Each number is 128 + 32 x the weight over the matrix's rms, rounded and kept within 0 to 255. Layers, rows and columns count from 0.

# layer 4 MLP gate, 1536x768, rms 0.0465, rows 1298-1315, columns 128-255
[[136 148 108 131 128 118  89 116 120 126 155 155  97 150  99 176  72 147 128 140 123 150 112  92 164 123 147 107  84 163 153  58 139 118 171 141 127 132 148 103 129 135 149 144 114 154  63 115 114 124 151  88  51 158 153 101 154 116 129  84 130  96  87 150 151  95 203 141 132 116  85 176 139 110 165 121 152 129 141 132 154 114 115 120 110  78 137 156 102  70  97 141  99 149 120 152 170 119  94  93  87 153 120 141 113 161 189 110 124  68 177 149 169 200  65 169  55 116  87 115 150 109 120 178 120 117 164 138]
 [ 88 154  85 159 132 164  93 123 109 117 138 139 195 107 189 168 170  79  56 134 156 188 137  43 138 165 105  67 108 153  46 145  96  79 100 181 121  73 105 109 116 145 128 170 136  88 113 126  83 133 143 107 173  75 112 133 107 183 182  88 141 137  93 149  87 139  70 131 114  75 113 164 125 129  70 164 146 103 135  82 120  99  93 108 152  85  91  81 140  91 129 155 120 163 130 116 107 118 191  97 143  75  86 114 128 160 119 137 200  80 149 115  81  90 115  89 150 113  82 117 147 143 134  92 180  99  99 119]
 [109 177  68 138 127 137 140 126 154 131 113 148 113 133 128  72 165 112  60 177 187 155 135 118 119 108 158 141 155 131 111 133 165  92 136 139 105 129  90 102 127 119  73 159 136 114 108 136  64 101 180 117 134  96 169 178 150  99 117 105 107 112 106 166 126 119 126  88 161  94 101 147  89 138 162 150 111  91  51 127 180  84  67 159  79 120 112  78 189 144  71  68  69 128 175 130 172 102 129 144 170  96 157 161 114 149 120 163 137 139  88 152 147 124 112 108 184 119 126 124 185  57  98 207 122  79 190 104]
 [117  72  69 201 107 125 147 189 110 155 111 111  72 141  62 162 135 144 105 174  57 136 165  83 169 131  94 133 132 136  78 131  80 174  41 117 188  87 123 121 148 143 107 188 180 117 138 169  91 113  49 183 185 169 145 177 164 145 131  91 109 110 133 126 176  71 105 116  89 103 126  90 136 105  97 100 122  67 120  78 146 132 135 132 156 121 158  94 153 119 108 169 157  96 183 103 134 130 138 134 140 133 145  96  74 169 133 163 183 127 104 159 118  73 137 148  82 149 147  99  95 157  98 118 158 155  36 115]
 [118 128 100 188 118  98 129 112 101 184  86 136 133 109  80 145 169 108 118 127 115 127 151  62 121 137 109 137 146  93 142 106 103 173 129 172 182  35  93 137 107 138 118  93 101 132 123 140  71 175 120 104 145 142 135  84 163 154 121  93 122  63 157 163 100 153 106 103 144 103 102  90 129 120 150 114 185  48 151 117 178 194  44  94 193 147 134 149 154 139 130 129  92 160 216 173 149 117 108 161 220 155  89 131 185 165 139 167 117 115 144  87 162 157 140 116 143 136 143  95 162 142 110  82  86 129 109 113]
 [ 82  65 136 123 190 210 144 106 112 135 132 117 157 116 117 109 142 131 125 182 129 155 102  87  93 159 156 132 128 105 134 128 121 131 157 167 121 135  93 161 126 110 158 174 156 144  87 154  92  48  77 115 142 122  74 119 107 149  98 153  91  95 102 131 133 245 148  68 116 110 124 166  87 121  93  58 155 144  97 130 110  69 136 116 191 165 110 140 142 104  68  69 128 107 153 130  98  97 156 184 116 129  72 158 114 157 138  79 124 141 140 127 132  89 128 115 171 118 137  73 182  84 124 163  52 124 138  99]
 [130 124 128 153  83 105 156 134 111 120 169 165 146 169 127 105 130 103  96 148  79 146  90 113 179 165 116 131 179 120 136 136 141 128 114 158 114 109 108  95 116 129 116 182 109 105  66  82 104 104 103 155 113 106 135 100 135 106 139  97  91 112  77 142 138 120 111 102 114 132 124  76 123 149 127 138 152 143 131 151 107 220 150  87 155 147 131 116 136  85 111 177 108 131  97 132 137  74 109  78 181  84 124 132 138 140 153  92 108 104 149  92 114  94 138 115 153 152 143 116 236 110 141 189 118 134 168 109]
 [167  80 136 103 163  81 146 144 122  63  57 174 155  68 148 122 103 115  57 166 175 114 170  95 107 108 140  90 105 180 119 139  98 129  90  67 113 149 138  98  78 144 129 177  97 136 132 138  76  81 151 168 192 182  83 196 102  74  94 123 145 114 137  85 159 156 136 129 152  76  93 151 144  95 180  69 198 165 109 137 143  58 111  98 153  89 133 122 174 101 158  59 110 124  73 119  81 123  94 176 165  98 136 134 146 152 142 143 142 163  62 106 143 182 184  83  65 124 126 137 189  76 168 136  69 152 159 139]
 [ 94 108 131 181 141 132 146 125 134  88  95  97 119 100 168 142 138  99  55 120 162 121 112  91  74 127  96 112 138 144 177 100 119 120 116 153  91 109 146 158 127 137  89 153 150 124 162  85 110 122 143 130 102 131 136 107 163 192  83 133 146 134 143 155 156 114 112 135 134 111  37 132  74 104 147 135 135 139  63 122  83 126  65 104 177 100 142 156 168 133 156  66 171 177  99 174 149 136 121 137 168  72 132 110 177 172 142  97 169 131 164 135 126 142 179 106 103 143 134 116 167  57 120 190 151 111 145 146]
 [124 123  96 126 170 123  75  94 127 105 122 155 133 126 148 100 117 162  91 126 148 169 164 143 131 156  59 105 123 134 134  92 207 146 111 157 129 168  77 165  70  87 147 139 124 120 125  94 130 128 164 132  67 166 120  93 108  99 171 126  98 160 151  53  50 120 147 177  81 126 144 152 122  74 126 143 125 147  84  52 107 115 136  23 121 103 178 112 103  98  90  53  94 185 154 126 113 136 131 160 113 103 139 163 109 156 130 115 124 127 148 143 118 167 182  85 183 126 147 168 170 109 121 225 145 111 158  63]
 [144 145  81 169 122 168 107 165 129 141 134 137 112 129 140 140 110  95 117 159 131 114 111 114 143 157 103  89 127 129 139 148 112 107 156 139 129 163 121 149 129 137  82 136  58 128 218 181 161 102 100 123 143 157 141 116 145 135 165 107 108 167  74 174  94  99 123 108 115 116 104 197 100  73 123 131  88 129 181 124  85 122 130 121 109 163 165  99 120 108  86 115  94 111  78 137 136  90 149 168 146 120 126 110  70  93 139  93 119 150 149 182  75 178 185  91 147 126 110 118 103 124 135 112 103  73 139 125]
 [108 157 105 175 148 116 130 122 124 162 141 117 133 121 149 123 156 126 153 151 118 142 133 146 116 156 138  88 116  99 142 136 168 148 105 198 106 139 139 123 181 184  99 120  98 162 155  82 115 114 157  92 104  75 133 115 102 147 123 131  83 132 160 193  98 191 127 150 174  99 134 132 102 163 130 125 141 127 177  68 108 142 196 144 158 151 137 114  97 118 102 155 112 134 147 109 131  79 165 133 128 104 174 165 151 128 134 123 130 111  81  71 140 141 134 135 118 154 138 109  90 103 144 171 118 146 121 126]
 [109 140 126 125 128  84 138 131 100 124  61 135 127  99 106 106 152 104 116  95 154 161 199 134 171 124 107 120 101 152 151 155 165 105 104 149 118 111  57 112 150 111  87 155  92 182 130 161 101 112  68 103  66 178 173 186  74 109 124 132  76 128 145 122  87 130  65 115 146 117 141 163 120  80 182  85 116 131 154 124 117 145 108  97 154 122 125 128 119 104  81 140 156  97 123  91  92 130 118 152 152 136 112 142 111  90 127 163 132 150 151  56 158  98 143 168 106 125  50 128 124 180 183  61 155  84 169  62]
 [136 135 164 142 152 127 135 112 133 121 166 124 154 123  76 151 144 131  97 138 129  75  90 152 114 127 137  99 117 101 186 131 120 115 138 127 148 137 134 113  72  94 128 120 139 140 134 129 105  49 111 150 143  73 153  81 110 171  51 174 140 121  59 125 145  85 128  76 122 105 148 147 104 153 163  98 137 117 139 111  83  73 144 144 112 138 149 160 153 107 104 129 161 199  94 134 154  72 101  96 139 154 144  93 145 107 178 155 100 116  73 122 120 100 163 155 119 136 194 126 130 113 118  82 101 136  77 101]
 [186 130  56 112 115 102 136  94 120 129 191 141 138 107 169 130  71 115  97  97 138 129 119  40 194 140 111 115 107 106 187 122 120 190 106 164  93  94 132  81 120 120 127 139  80 151 180 184 122  97 139 105 125 108 104 114 184 202 178  71 116 158 150 117  58 114 155  79 159  95 136 142 127  87  95 125 114 164  97 132 103 154 138 162 123 120 108 133 180 118 168 113 134 126  78 107 118 118 181 101 134 111 121 127 143 111 166  79 175 124 134  80 137 126 128 176 183 132 155 162 131  82 126 165 159  81  95  96]
 [161 110 136  70 125 150  96 128  93  99 138 135 142  94  89 106 142  90  88 215 160 169  49 115 189 113 126 126 135 160  77  91 110 104 153 163 102 149 140 170 118 135  94 123 163 112 101 103 137 121 151 102 135 170 113 123 154 116 134 128  94 126  89 160  98 113 142 104 129 157  69 162 129 103 132 129 174  90 147 107 102  96 159 141 130  75  84 111 128 167  85 105 117 110 105 135 154 102 142 120 126 155  38 133 148 125 132 136 179 160 101 157 177 131 146 127 156 129 110 130 168 125 106 225  97  60 125 130]
 [136  94 169 142  76 123  79 108 142  84 199 141 106 113 174 183 129 119  69 125 130  92 137 103 132 153 161 132  47  71  93 101 179 130  80 153 164 110 128  95 160 180  58 121 133 108  61 129  96 138  99 108 131 121 121 138 133 127 167 104  64 142 139 189 164 114  55 135 129 130 131 119 157 170 130 117 120 152 160  96 148 132 164 117 129 179 151 115 136 108 132 119  91 134  67 130 176  82 152  71 201  96 149 150 133  90  92 123  94  99 173  69 148 127  92 144 120 134 110 125 113  59 116  91 104 103  79 134]
 [131 111 108 147 155 146 117  63 120 126 102 132 168 153 112 118 122  71  94 113 111 105 175 123  80 129 120 161 110 148 137 143 136 187  91 102 151 172 122 128  68 162 155 148 139 115  98 127 132  49 121 109 138 150 163 182 117 159 116 113 161  83 126 121 120  81 118 146 139 118 189 103 145 142 189 142 164  67 152 142 141 133 144 107 133 152 118 133 100 156 151 113 162 110 161 139 117  76 165 103 107 183 129 128 191 190 143 172 152 182 115 107 118 139 161 146 164 126 120 119 113 147 112 160 118 117 175 104]]
# layer 4 MLP up, 1536x768, rms 0.0484, rows 1298-1315, columns 128-255
[[136 132  99  79 121 152 101 149 131 142 140 155 139  90 170 140 125 147 124 107 132 126 126  94 122  75 140 113 161  93 151 102 182 130 135  67 129 131 136  80 127 121 168 169 135 133 134  86 108 147 124 132  87 107 145 132 131 121 123 122  76 159  39 241 163 103 103  85 153  81 107 116  45 141  98 147 106 137 174  90  93 174 118  88 119  95 105 155 106  51  78 136 118 192 152  88 129  57 119 188 132 149 107 143 125 112 115 193  76 125 143 101 125 146 129 118 109 124 173 113 174 157  70 128 162  44  75 103]
 [165  95 105  98  95 142 145 112 114 113 139 165 165 106 137 133 158  46 147 173 168  97 153 113 125 108  88 168 127 127 148  67 177 144 166 180 143 130  75 164 148 112 121 142 120 150  70 121  98  93 124 174 125 155  79 132 156 118 168 135 153 159 158 118 169 149 149 156 136 104  64 126 122 140  97 134 126 104 107 157 148 174 139 107 119 102 146 146 111  86 111 119 145 185 132 137 157 110 135 133 200 113 144 158 160 130  77 144 123 134 118 148 125 138  91 154 154 163 128 138 184 134 172 152  74 144  80 175]
 [ 86 136  96 127 144 111 133 159  97  93  90 143 165 151 177 145  96 103 181 160 141 153  36 150  67 145 127 127 117 135 123 137 147  88 104 178 160 162  80 132 170 161 169 105 116 122 128 152 113 146 129 161 132 116 120 163  70 151 126 167 149 194 142  97 149 200 150 144  67  38  73 114  71 156  97  67 105 193 129 146 116  69 177  96 176 129 126 153  85 127 160  94 199 131 128  87  72  97 121 135 128 137 113 159 124 115 144 102  99  88 136 119 141 128 109  65 107 152 157 133 130 125 157 121 130 168 115 136]
 [152 157  77  97 138  99 133  76 157 152 120 146 100 174 137 122 176 137 115  93 120 143 137  97 182  60 127 149 149  71 165 188 168 159 145 148 111 130 146 145 116  82  95 112 128 116 117 150  36  93 187  76 135 127 102 114 105 105 123 140 109 148  60 171 164 161 135 101  85 129 119  83 149 131 122  99 154 105 110 147 154 118  87 108 173 119 108 137  65 120 102 134 151  89 154  68  93 186 110 168 128  98 178 106 169 123 198  95  83 111 151 113 107 138 142 120  70 206 131 145 135 149  99 193 101 180 161 119]
 [137  92 123 165 121  83 129 151  62 105  62  99 147 138 113 122 104 103 135  91  95 110 158 100 141  74 137  87 158 102 118 114 132 127 127  97  97 131 160 123 143  87 168 103 112 105 179  96 118 134 126 170  87 118 129  86 139  91 114 104  63  34 128 131 218 170 146  73 131 132  93 156 175 117 115  88  94 168 115 152 154 148 100 167 120 163 156 101 132 162 144 108 147 147 120 200 144  83 150  81  92 117 112 127 165 206 151 164 120  83 151 109 181  99 120  82 100 182  65 116 140 122  95 135 110 203 197 116]
 [103  61 110 108 116 149 129 161 114 148 123 120  91 131 140 150 147 125 129 141 150 161 136 127 115 158 115 141 124 148 171 137 115 222 124 156 136 140  66 113 130 163 111  94 160 123  73 189 140 130 163  98 168 176 146 139 100 170 156 116 100  96 137 125 102 145 121 121 123 149 226 171 173 149 113 130 119 116  96 119 138 107 135  97 125 172  93 137 144 141 115 221 146 113 119 153 136 109  88 116 137 149  78 109  83 105 111 127  74 145 129 114  91 113  68  76 142 129 103  87 176 113 122 153 101 116 144 112]
 [174 112 129 132 118 136 112 161 193  71 111 164  96 168 174 120 122 151  82  45 104 114 126 137  57 119 119 130  89 154 162  91 119 124 125  57  72 131 156 125 208 132 107 141  91 103  90  84  56 140 151 155 128  55 108 209 111 140 154  79 135 109  78 129 138 172  84 130 141 122 177 120 118  88 166 142 101 123 155 112  79 111 123  92 141 118  95 134 141 123 148 133 162 121 109 138 132 113  67 149 145  94  82 140 130 137 137 147  54  82 207 160 150 141 114  76 112 133 169 101 136 111 103 126  97  93 169 116]
 [ 92  96 121 103 176  98 157 143 164 122  96  95 171 132 176 151 141 131 105 119 191  80 164 119 129 109 159  94 121 110  45  83  94 122 104 145 140 206  85 131 139 158  91  87 130 123 127 107 117  91 170  98 115 150 147 151 143 117 129 141 151 145 123 139 125 138 124 177 111 112 153 169 101 104 125 123  95  66  60 187  56 170  99  42 120 199 132 140 101 199 164  89  96 169 169 172 193 157 125 173 116 177 160 136  76  59 152  88 109 136 111 131 127 112 158 186 126 121  56 160 150 165 111 163 121 125 202 107]
 [171 114 119 166 108 110 132  80 113 143  51 177 109 128 161 102 110  78 149 136 147 131 128 118 199 139  75  65 101 116 148  96 101 107 127 151 157  79 123  85  82 158 134 194 129 116 127 100 114 140 122 133 112 132 170 117 171 109 167 111  93 130  91 106 128 209 115 113 155 110  95  93  96 126 175  93 174 167 126 103  90 102 154 174 141 127 115 170 119 134  65 166 167 130 157  74 105 109  80 142  89 131 160  72  67 163 177 139 117 134 166 144 122 153 134 163 144  86 132 117 118  85 156  70 144 182 201 167]
 [132 133 129 153  69 161 107 162 126  98  75 144  99  74 147 121  76  90 184 181  96 122 111 119 151  91  98  85 148 116 124  92 119 128 143 116 150 105 183  48 135 163 154 135 122 144 152  76 143 120 181 165 156  61 153 149 150  68 127 152 177 144 130 159 147 174 139 133 119 110 111 169 129 147  98 103 121 138 103 128 183 105 103 121 172 131 204 105  55 137 134 126 110 164 146 168 122 113 122  90 144 146 168  96 146 190 121 213 132 133  91 168  91 123 166 135 133 130 133  20 143 143  53 139 110  98 168 138]
 [118 133 163  99  99 122  93 107 151 129 129 190 126 103 132 115 153 113 114 136 178 173 156 124 119 101 125 175 131 107  78  79 129 164 147 148 136  96 101 146  82 193 152 159 168 166  83 136  96 133 109  99 150 108 153 124 130 113 148 117 163 164 170 128 123 154 121 156 150 104  99 162 138 166  90 156 142 119 150 140 149 110 147  99  88 126 141 127 115 123 139 124 126 124 133  81 166 164 160 153 143 143 135  86 151 116 165 146 166 153  92  79 172  83  84 217 128  70 102 128 104 103 175 116  86 156 153  99]
 [110  93 163 126 139  60  83 108 126 115 148 137  71 122  66 118 148 159 130 101  50 137 118  31 171 117 126 117 200 153  95 114 153  93 147 110  99 122 137 163 129 148 131 138 112 110 110 151 171  65 110 168 101 143 115 119 170 113 155 143 141  92 115 123 175  76 166 101  66 116 135 128 146 155 124 140 109 139 149 197 135 117  86 122 106 102 128  78 144  59 144 113 134 149  88 152 139 175  96 151 120 101 120  92 110 124 131  88 146 144 153 158 135  90 163 173 140 157 148 159 119 115  93 138 135 103 122 120]
 [126  98 152 155 136 134 102  88 128 125 132 134  76 124 161  86 163 103 103 111 143 107 133 168 115 137 110 171 129 129 140 116  97 131 102  61 147 106 106  94 152  92 128  81 130 127 129 121 107 141 129 129 101 182 163  90  86 130 123 126  77 115 120  50  98 159 131 151 136 119 110 175 129 101 137 188 131 105 193 127  87 154 144 138 142 167 164 118 174 129  64 116 153 133 101 132 143 118 137 125 141 125 150 105 150 105 143 137 104 125 175  73 143 118 171 131 102 149  78 146 146  91 167 127 100 150 159  52]
 [149 104  87 114 142 146  96 106  75 151 104 121  92 158 122 123 159 157 110 143  88 159 207 151 123 121 140 165  69 141 114 109 115 128 151 129  80 132  91 133  91 125 143 104 133 105 136 119 163 143 118 141 157 154  96 139 120 158 152 159 128 106 122 117 158 178 170 160 128 178 144 131 160 110  65 135 103 108 178 140 155 139 145  80 182 166 147  96 124 141  85 103 157 111 144 163 146 120 145 123 186 120 134 115  82 139 117 142 155 121 177 136  92 192 124 105 136  95 118 100 171 166 123 128 113 108  83 147]
 [124 172  83  90 118 133 186  77 137 126 167  99 120 117 134 124 156 119 147 184 165 180  89  90 177 123 176 168 185 133 126 170 133 131 141  99  90 116 138  58 167 167 135 123 104 113 168  94 107 102  95 156 173 123 138 113  98 110  87 106 120 133 141 111 184 103  51 142 155 128 104 128 100 115 112 124 172 104 210  89 151 163 142 117 101 176 132 133 191 124 129 150 139 165 112 115  69 117 110  75 151 136 153 159 140 114 111 153 167  76 150 109 105 108 187 183 137 111 134 125 139 136 125 150  89 104  99 120]
 [ 86 156 120  97 182 130 108 115 126  67 129 154 124 142 135 127 109 142 105  85 148 119 128 165 171 175  65 148 150 105 118 120 160  91 113 151  98 173  96  87 145  91 139 107 135 115  75  77  98 120  54  97  75 149 110 182 173 142  97  86 120 146 105  71 176 173 124 123 143 174 144 107 106 132 151 109 151 147 123 102 141 115 194 159 104 140 151 158 174 160 139 143 118 152 111 189 143 173 166  84  92 174 150 136  89 111 136 156 163 112 107 117 159 140 115 149 112 113 157 113 142 174 111 123 116  71 119 168]
 [105 114 115 154  73 121 122 163 132 108 153 162 134 133 121 136 127 119 116 142 155 119 120 133 136 218  56 162 140 162 150 174  78 117 103 111 161 121  84  82 125  29 152 139 130  72 171 127 114 164 117 100 110 160 103 154  98 134 158 142 111 111 137  99 155 149 127 194 127 128 183 128 127 136 111 187 112 156  97  96 164 183 130  43 139  91 112 107 126 130  77 174 122 111 150 219 143 106 164 142 155 124  91 180 152 156 141 134 104 175 135 124  53  97  89 109 125 124 150 136 202 106 210 155 148 145 130 134]
 [118 110 137 124 115 173 118  82  85 140 132 115 119  98  90 199 116 128 139 125 166 162 115 128  82 167 129 148 156  86 136 174 105 140 116 120 165 142 141  97 153 179  80 108  95 149 141 109  87 100 153 105 100 102 162 174 126 102  90 156 123 170 120 115 139  60 112  70 123  57 114 149  66 174  72  90 178 142 124  74 137 137 152 109 121 147 125 104 117  94 154  50  67 124 166 134 136 132 181  91 124  91  80 111 179 127 104 132 127 109 128 199 169 172 175 151 170 161 101 156 105 177  96 107 177 166 164 135]]
# layer 4 MLP down (transposed), 1536x768, rms 0.04, rows 1298-1315, columns 128-255
[[112 106 109 114 153 113 112 147 142 144 118 121 116 197 124 132 175 167 127 127  80 188 122 125 130 104  58 125 198  97 158 140 154 139 132  95  98 172 133 134  62 179 120 100 149 111 119 142  85 167 123 172 111  99 191  97  95 141 116  62 184 163 133 118 142 155 139 112 108 110  97  77 113 154 136 120 134 215 158 109 126  94 148 163 110 150 115 125  88 136 124 109 180 159 154 106 141 150 129 159 148 144  91 100 148 107 152 186  59 149 123 119 131  98 169 153  49 132 124  80 173 174 123 151 135  94 164 148]
 [185 120  86 135  75 214 133 106 165  91  92 153 101 112  97  35 125 102  54 144 126 170 113 109  90 112  95 167 128  79 200 153  98 138 130 104 102 138 185  84 121 143 104 114  87 158 124 108 106 144 203 155  94 147 139  70 170 130 149 113  93 133  48 134 125 148 115 148 137  43 144 128  77 142  96 107  98  82 169  55 104  91 167 137 115 107 143 113 169 120 143 133 170 146 140  77 121 138 155 104 154  99 171 114  74 182 130  69 177  94 113 100 108 102 143 137 155 137  91  50 128 107 122  97 110  93 107 126]
 [182 138 117 128  96 175 153 136 144  71 155 126 161 130 157  97 116 123 159 100 123 177 122 153  81 107  44 105  93 175  68 140 175 114 126 115  90 133 114 185  77 141 113 135  91 156 112 138 140  92 125  70 185 123 124 139 208  83 176 126  87 158 116 145 180  88 170  71 156 193 141 119 130  57 129 168  82 152  89  78 132 202 168 167 131 136 122 156 112 113 100 153 155  98 146 104 101  96 135 159 128 138 109 173 127 120 112 113 158 123 150 125 147 132  84 120 146 101 160 180 131  91  83 165 145 105 198 128]
 [149 187 124  99 108  69 143  71 142 132 187  60 102  89  99 119 103 132 130  88 115 154 131 120 126 111  81 142 128 125 152 106 106  61 152  79 102 114 145 120 125 144 171 195  86 130 170 102 127 161 129 133 120 174  47 135  99 129 126 155 144 127 101 128  89 173  45 115 119 107  86  95  83  82  97 152 122 109 134 113 164 101 123 107 146 144 127 186 156 172  73 112 135 152  53 146 159 140 113 189 113 137 114 150 154 178 131  80 154 167 157 114 154 139 126 153 171 146  68 143 101 112 141 143 106 191 166 132]
 [115 156  92 154  92 192 128 123 209 130  99 111 120 122 227 110 147 100  58 114 108 158 118 201 109 111 116 144  90 152 112 122 129 143 144  89 146 157 170  46  85 146 153 128 138 118 130 124  91 168 166 169 168  49 125 142 124  98  97 181  70 106 130 124 136 198  87 130 179 164  78 153  97 159 196 143  84 114  91 149 112 152 141  72 141  79 150 129 117 132 169 171 142 121 138 134 160  72 148 168 120 135 127 111  98  89  89 115 144 157 112 138 162  89 153 200 207 133 117 134 160  55 100 138  89 185 166 133]
 [153 149 142 130 131 142 171 161 152 111  69 132 105 108 126 114 132 152 162 143 138 166  77 103 149 118 190 145  58 183 202 118 145 140 195  70 140 134  98 126 131 114 120 179 110 119 168 181 192 183 153 140 143  92  74 137  62  73 112 140 117 133 122 101 110 122  95 179 166 176  88 129 117 126 138 126 132 145  92 107 129 130 159 172 117 120 128 128 151 107  95 133 211 126  81 126 183 130 146 131  88 109 115  73  91 129 167 132 104  80 160 138 157 121  98 106  92 143 120  66 160 155 104 122  95 147 132  74]
 [169  67  94  96 110 135 141 166 151 113 119 113  98 153 105  76 115 150 212 147 105  95  92 108  76 109 145 110 114 163 152 126 194  83 193 172 120 155 161 217 114 129 121 155 114 105 196 183 106 133 152 153 158 137 123 176 133  88 122 130  77 163  78 132  94 120 168 166 132 170 112 153 117  71  88 149 104 104  83  97 170 174 158 154 110 170 178  48 159 164 131 112 133 129 108  49 123 139 140 118  95 129 123  85 128 149 105  96 146 136 131 103 122 178 153 144 142  76 125 119 153 132 103  88  91 170  94 102]
 [ 89  72 117 155 116 146  83 102 137 119 137 145 144 140 116  92 128 152  69 132 135  97 177 107 173  95 105 127 120 143 134 126 193 107 115 125 129 118 136 127  98  80 159 126 107 127 116  20 133 128 116 162 159 110 151 134 127 136 152 132 119 102 116 146 111 115  85 129  85 152 142 152 171 119  94  97 154 123 143 196 127 136  97 223  98 174 177 146 152 137  91 100 170 156 150 142 237  75  80 128 144 135 117 122 104 108 134 140 123 142 187  92 122  44  95  69 166 173  87  81  94 126 186 138 115 214 106 118]
 [115 184 106 130 121 167 132 194 149 157 174 115 120 138 116 120 158 176 137  71  95 135 143 153 104 114  87 131 102 126  60 130 178 106 175 108 107 128 118 126 137 161 135  86 120 138  73 187 154 127 107  98 103  84 139 140 152 134 191 138 104 133 114 139 114 197 106 159 123 147 149 135 201 115 165 180 166 125 179  96 118 106 166 171 147 191 123 122 135 112 112 205  83 115  81  88 101 109 134 106 134 106 145 135 119 131 120  92 148 176 100 125 113  77 115  98 174 122 132 171 164 157 113  76 130  93 154  95]
 [143 176 151 131 173 167  95  94 166  70 103 125 120 130 130 109  90  97 102 157  54 122 101 111 140 120 110 100 113  89 136 153 131  73  97 163 142 165 171 150 117 109 100  90 122 136 139  86 161 115  99 141 173 101 134 128 152 137 153 139 130 171 133  81 136 160  52  71  89  97 124 137 123 143 145 114 126 243 107 110 158  93 114 116 116 153 116 157 122  86 106  97 100  76 147 133  55 160 214  92 103 138  91 141 128 132 104 130  80 146 106 125 204 182 110 139 118  74 110 148  85 123  63  95 158  89 139 148]
 [100 104 199 114  92 145 155 161 151 136  70 123  88 106 166 104 119  70 149 125  92 129 113 164  99 119 108 109 139 120 127 129  70 139  96 109  79  80 133 165 140 106  95  93 153 156 132 144 167  94 157 124 198 148 136 129 127 128 147 137 108 116  58  51 143 181 110 135 193 117 113 174 129 146 132 162 134 177 146 152  90 186 148 150 181  87 118 170 114 113  75  95  92 128 137 138 121 111 190 163 151 121 134 125 139  66 128 132  99 132 153 132 142 151 116 160 118 130 107 119 145 126 149 120 108 158  99 116]
 [147 185 112 139 164  76 128 141 170  80 144  98  95 136 126 123 151  95 127 106  88 123 151  91 158 130  81 143 176 120  93 156 171 151  81 137 138 141 178 111 115  87 126  81 127 158 172  85 136 143 200  99 138 173 141 115 146 116 192 125 104 167 128 162 106 127  94 146 140  87 161 156 136  83 104  95  81 119 167 108 126 117 133 160 108  51 131  74 138 116 106 130 165 128 131  73 126 106 138 107  74 116 164  86 172 135 144 105 189 115  80 107 112 131 163 107 165 167 165 112 161  99  43 144 129 106  77 113]
 [154 112 152 117 111 106 111 120 141 166 184 111 170 115 156  66 155 152 170 169 127 128  88 123 112 123 131  73 212 180  97 116 130 127 133 151 132 134 142 171  98 121 177  81 163 108  97 167 111 129 108 117  62 145 118  98 136 213 130 121 130  91  89 122 117 140 179 128 132 156 133 130 102  55 137 143 113 138 141  65 185 102 131 113 113 105 154  92 149 135 133  90 111 143 106 125 157 152 157 112 111  65 167  93 106 136 148  88 173 112 102  79  92 166 177 111 100 131 137 148  95  65 127 114 104 140 131 117]
 [128  96 104 131 112 143 135 163 150 128 167 109  91 161 134 114 128 147 134 140 136 122 136 127 137  54  94  98 119 171 147 135 139 199 112  92  77 130 118 145 104 142 188 120 101 139 118  95 136 118 126 129 107 125 107 123  80 154 162 145 135  82 154  79 130 141 135 143 124  57  76 121  89 136 180 123 113 126 107 190 137 117 123 184  99 161 135 115  96 132 132 127 133 145 107 143 161 144  68 145 142 111 144 102  90 124 110 140 108 150 128 121 140  97 165 103 129 131 173  94 139 134 127 117 153 137 109 134]
 [ 51 199 126 151 132  91  73 165  97 133 116 116  87 129  93  72  88 150 105 193  72 148 130  62 141 184 162 114 141 144  98 120 117 138 150  85 119  87 106 134 137 122 130 146 141 135 141 178 148 110  98 134  88 129  92  80 183 116 122 173 136  97 138  84 116 139 138 123 114 131 146 160 141 101 151 123  99 153 104 139 174 171 126  87  90 175 141 123 176 151 115 183 188 129 105 121 171 216  70 159 151 180 152 105 164  92 115 137 125 186  81 112 150 118 194 102 128  73  97 126 161 160 175 149 121 130 126 176]
 [ 89 177 100 131 141 199 160 132 147 212 145 126 101 138 128  76 126  99 114 188  79 109  85 106 138 156 153 181  78 111 130 150 147 158 125 168 120 135 135 136 101 136  88  99 156 147  98 151 121 134  94 120 179 198 110 129  96 132  96 193 148 129 128 130 142  94 195 170 103 129 153  97 167 133 123 184 127 158 127 190 125 107 103  90 162 136 123 112 132 111 115  77 105 141  98 101 165 116 128 121 135 154 149 161  95 103 120 155  41 142 111  94 179 176  52 141 149 144  78 122  76 101 145 157 149 155 107 137]
 [ 51 136 158 141 147 136 122 109 126  81 113 101 167 109 155 129 149 127 131 142 102  85 177  98 138 143 154 161 134  74  94 134 135 155 144 167 118 135 118 106 137 103 117 111 144 104 114 194 176 105 119  76 131 128 136 102  97 104 124 103 174 104  86 171 127 171 127 130 120  81  78 122 175 180 113 163 127 149  73 121 146 137 108 128 120 159 117 109 148 147 120 109 120 132 140 121 141 103 129 120 120 109 133 106 113 119 153 145 158  86  92 151 122 103 162  98 115  87 110  97  95 146 121 123 108  95 126 185]
 [130 146 104 105  82 104 123  81 146  67  62 108 159 102 136 134 118 176 132 150 130 117 107 160 144 152 190 154 131  99 140 154 128  84 157 160 145 120 153  82 140 142 115  98 140 154  61 101  99  98 165 132 104  92 172 167 157 123 148  82 118  79  69 124  95 194 138 145 151 137 176 140 148 143 114 138 154 128 123 123 115  98 123  84 170 139 139 178  81 110 130 108 121 148 129  96 115 115 151 133 138 127 138  90 167 115 173 102 149 112 144 159 126 155  91 153 149  90 108 116 144  97 198  92  75  66 111 177]]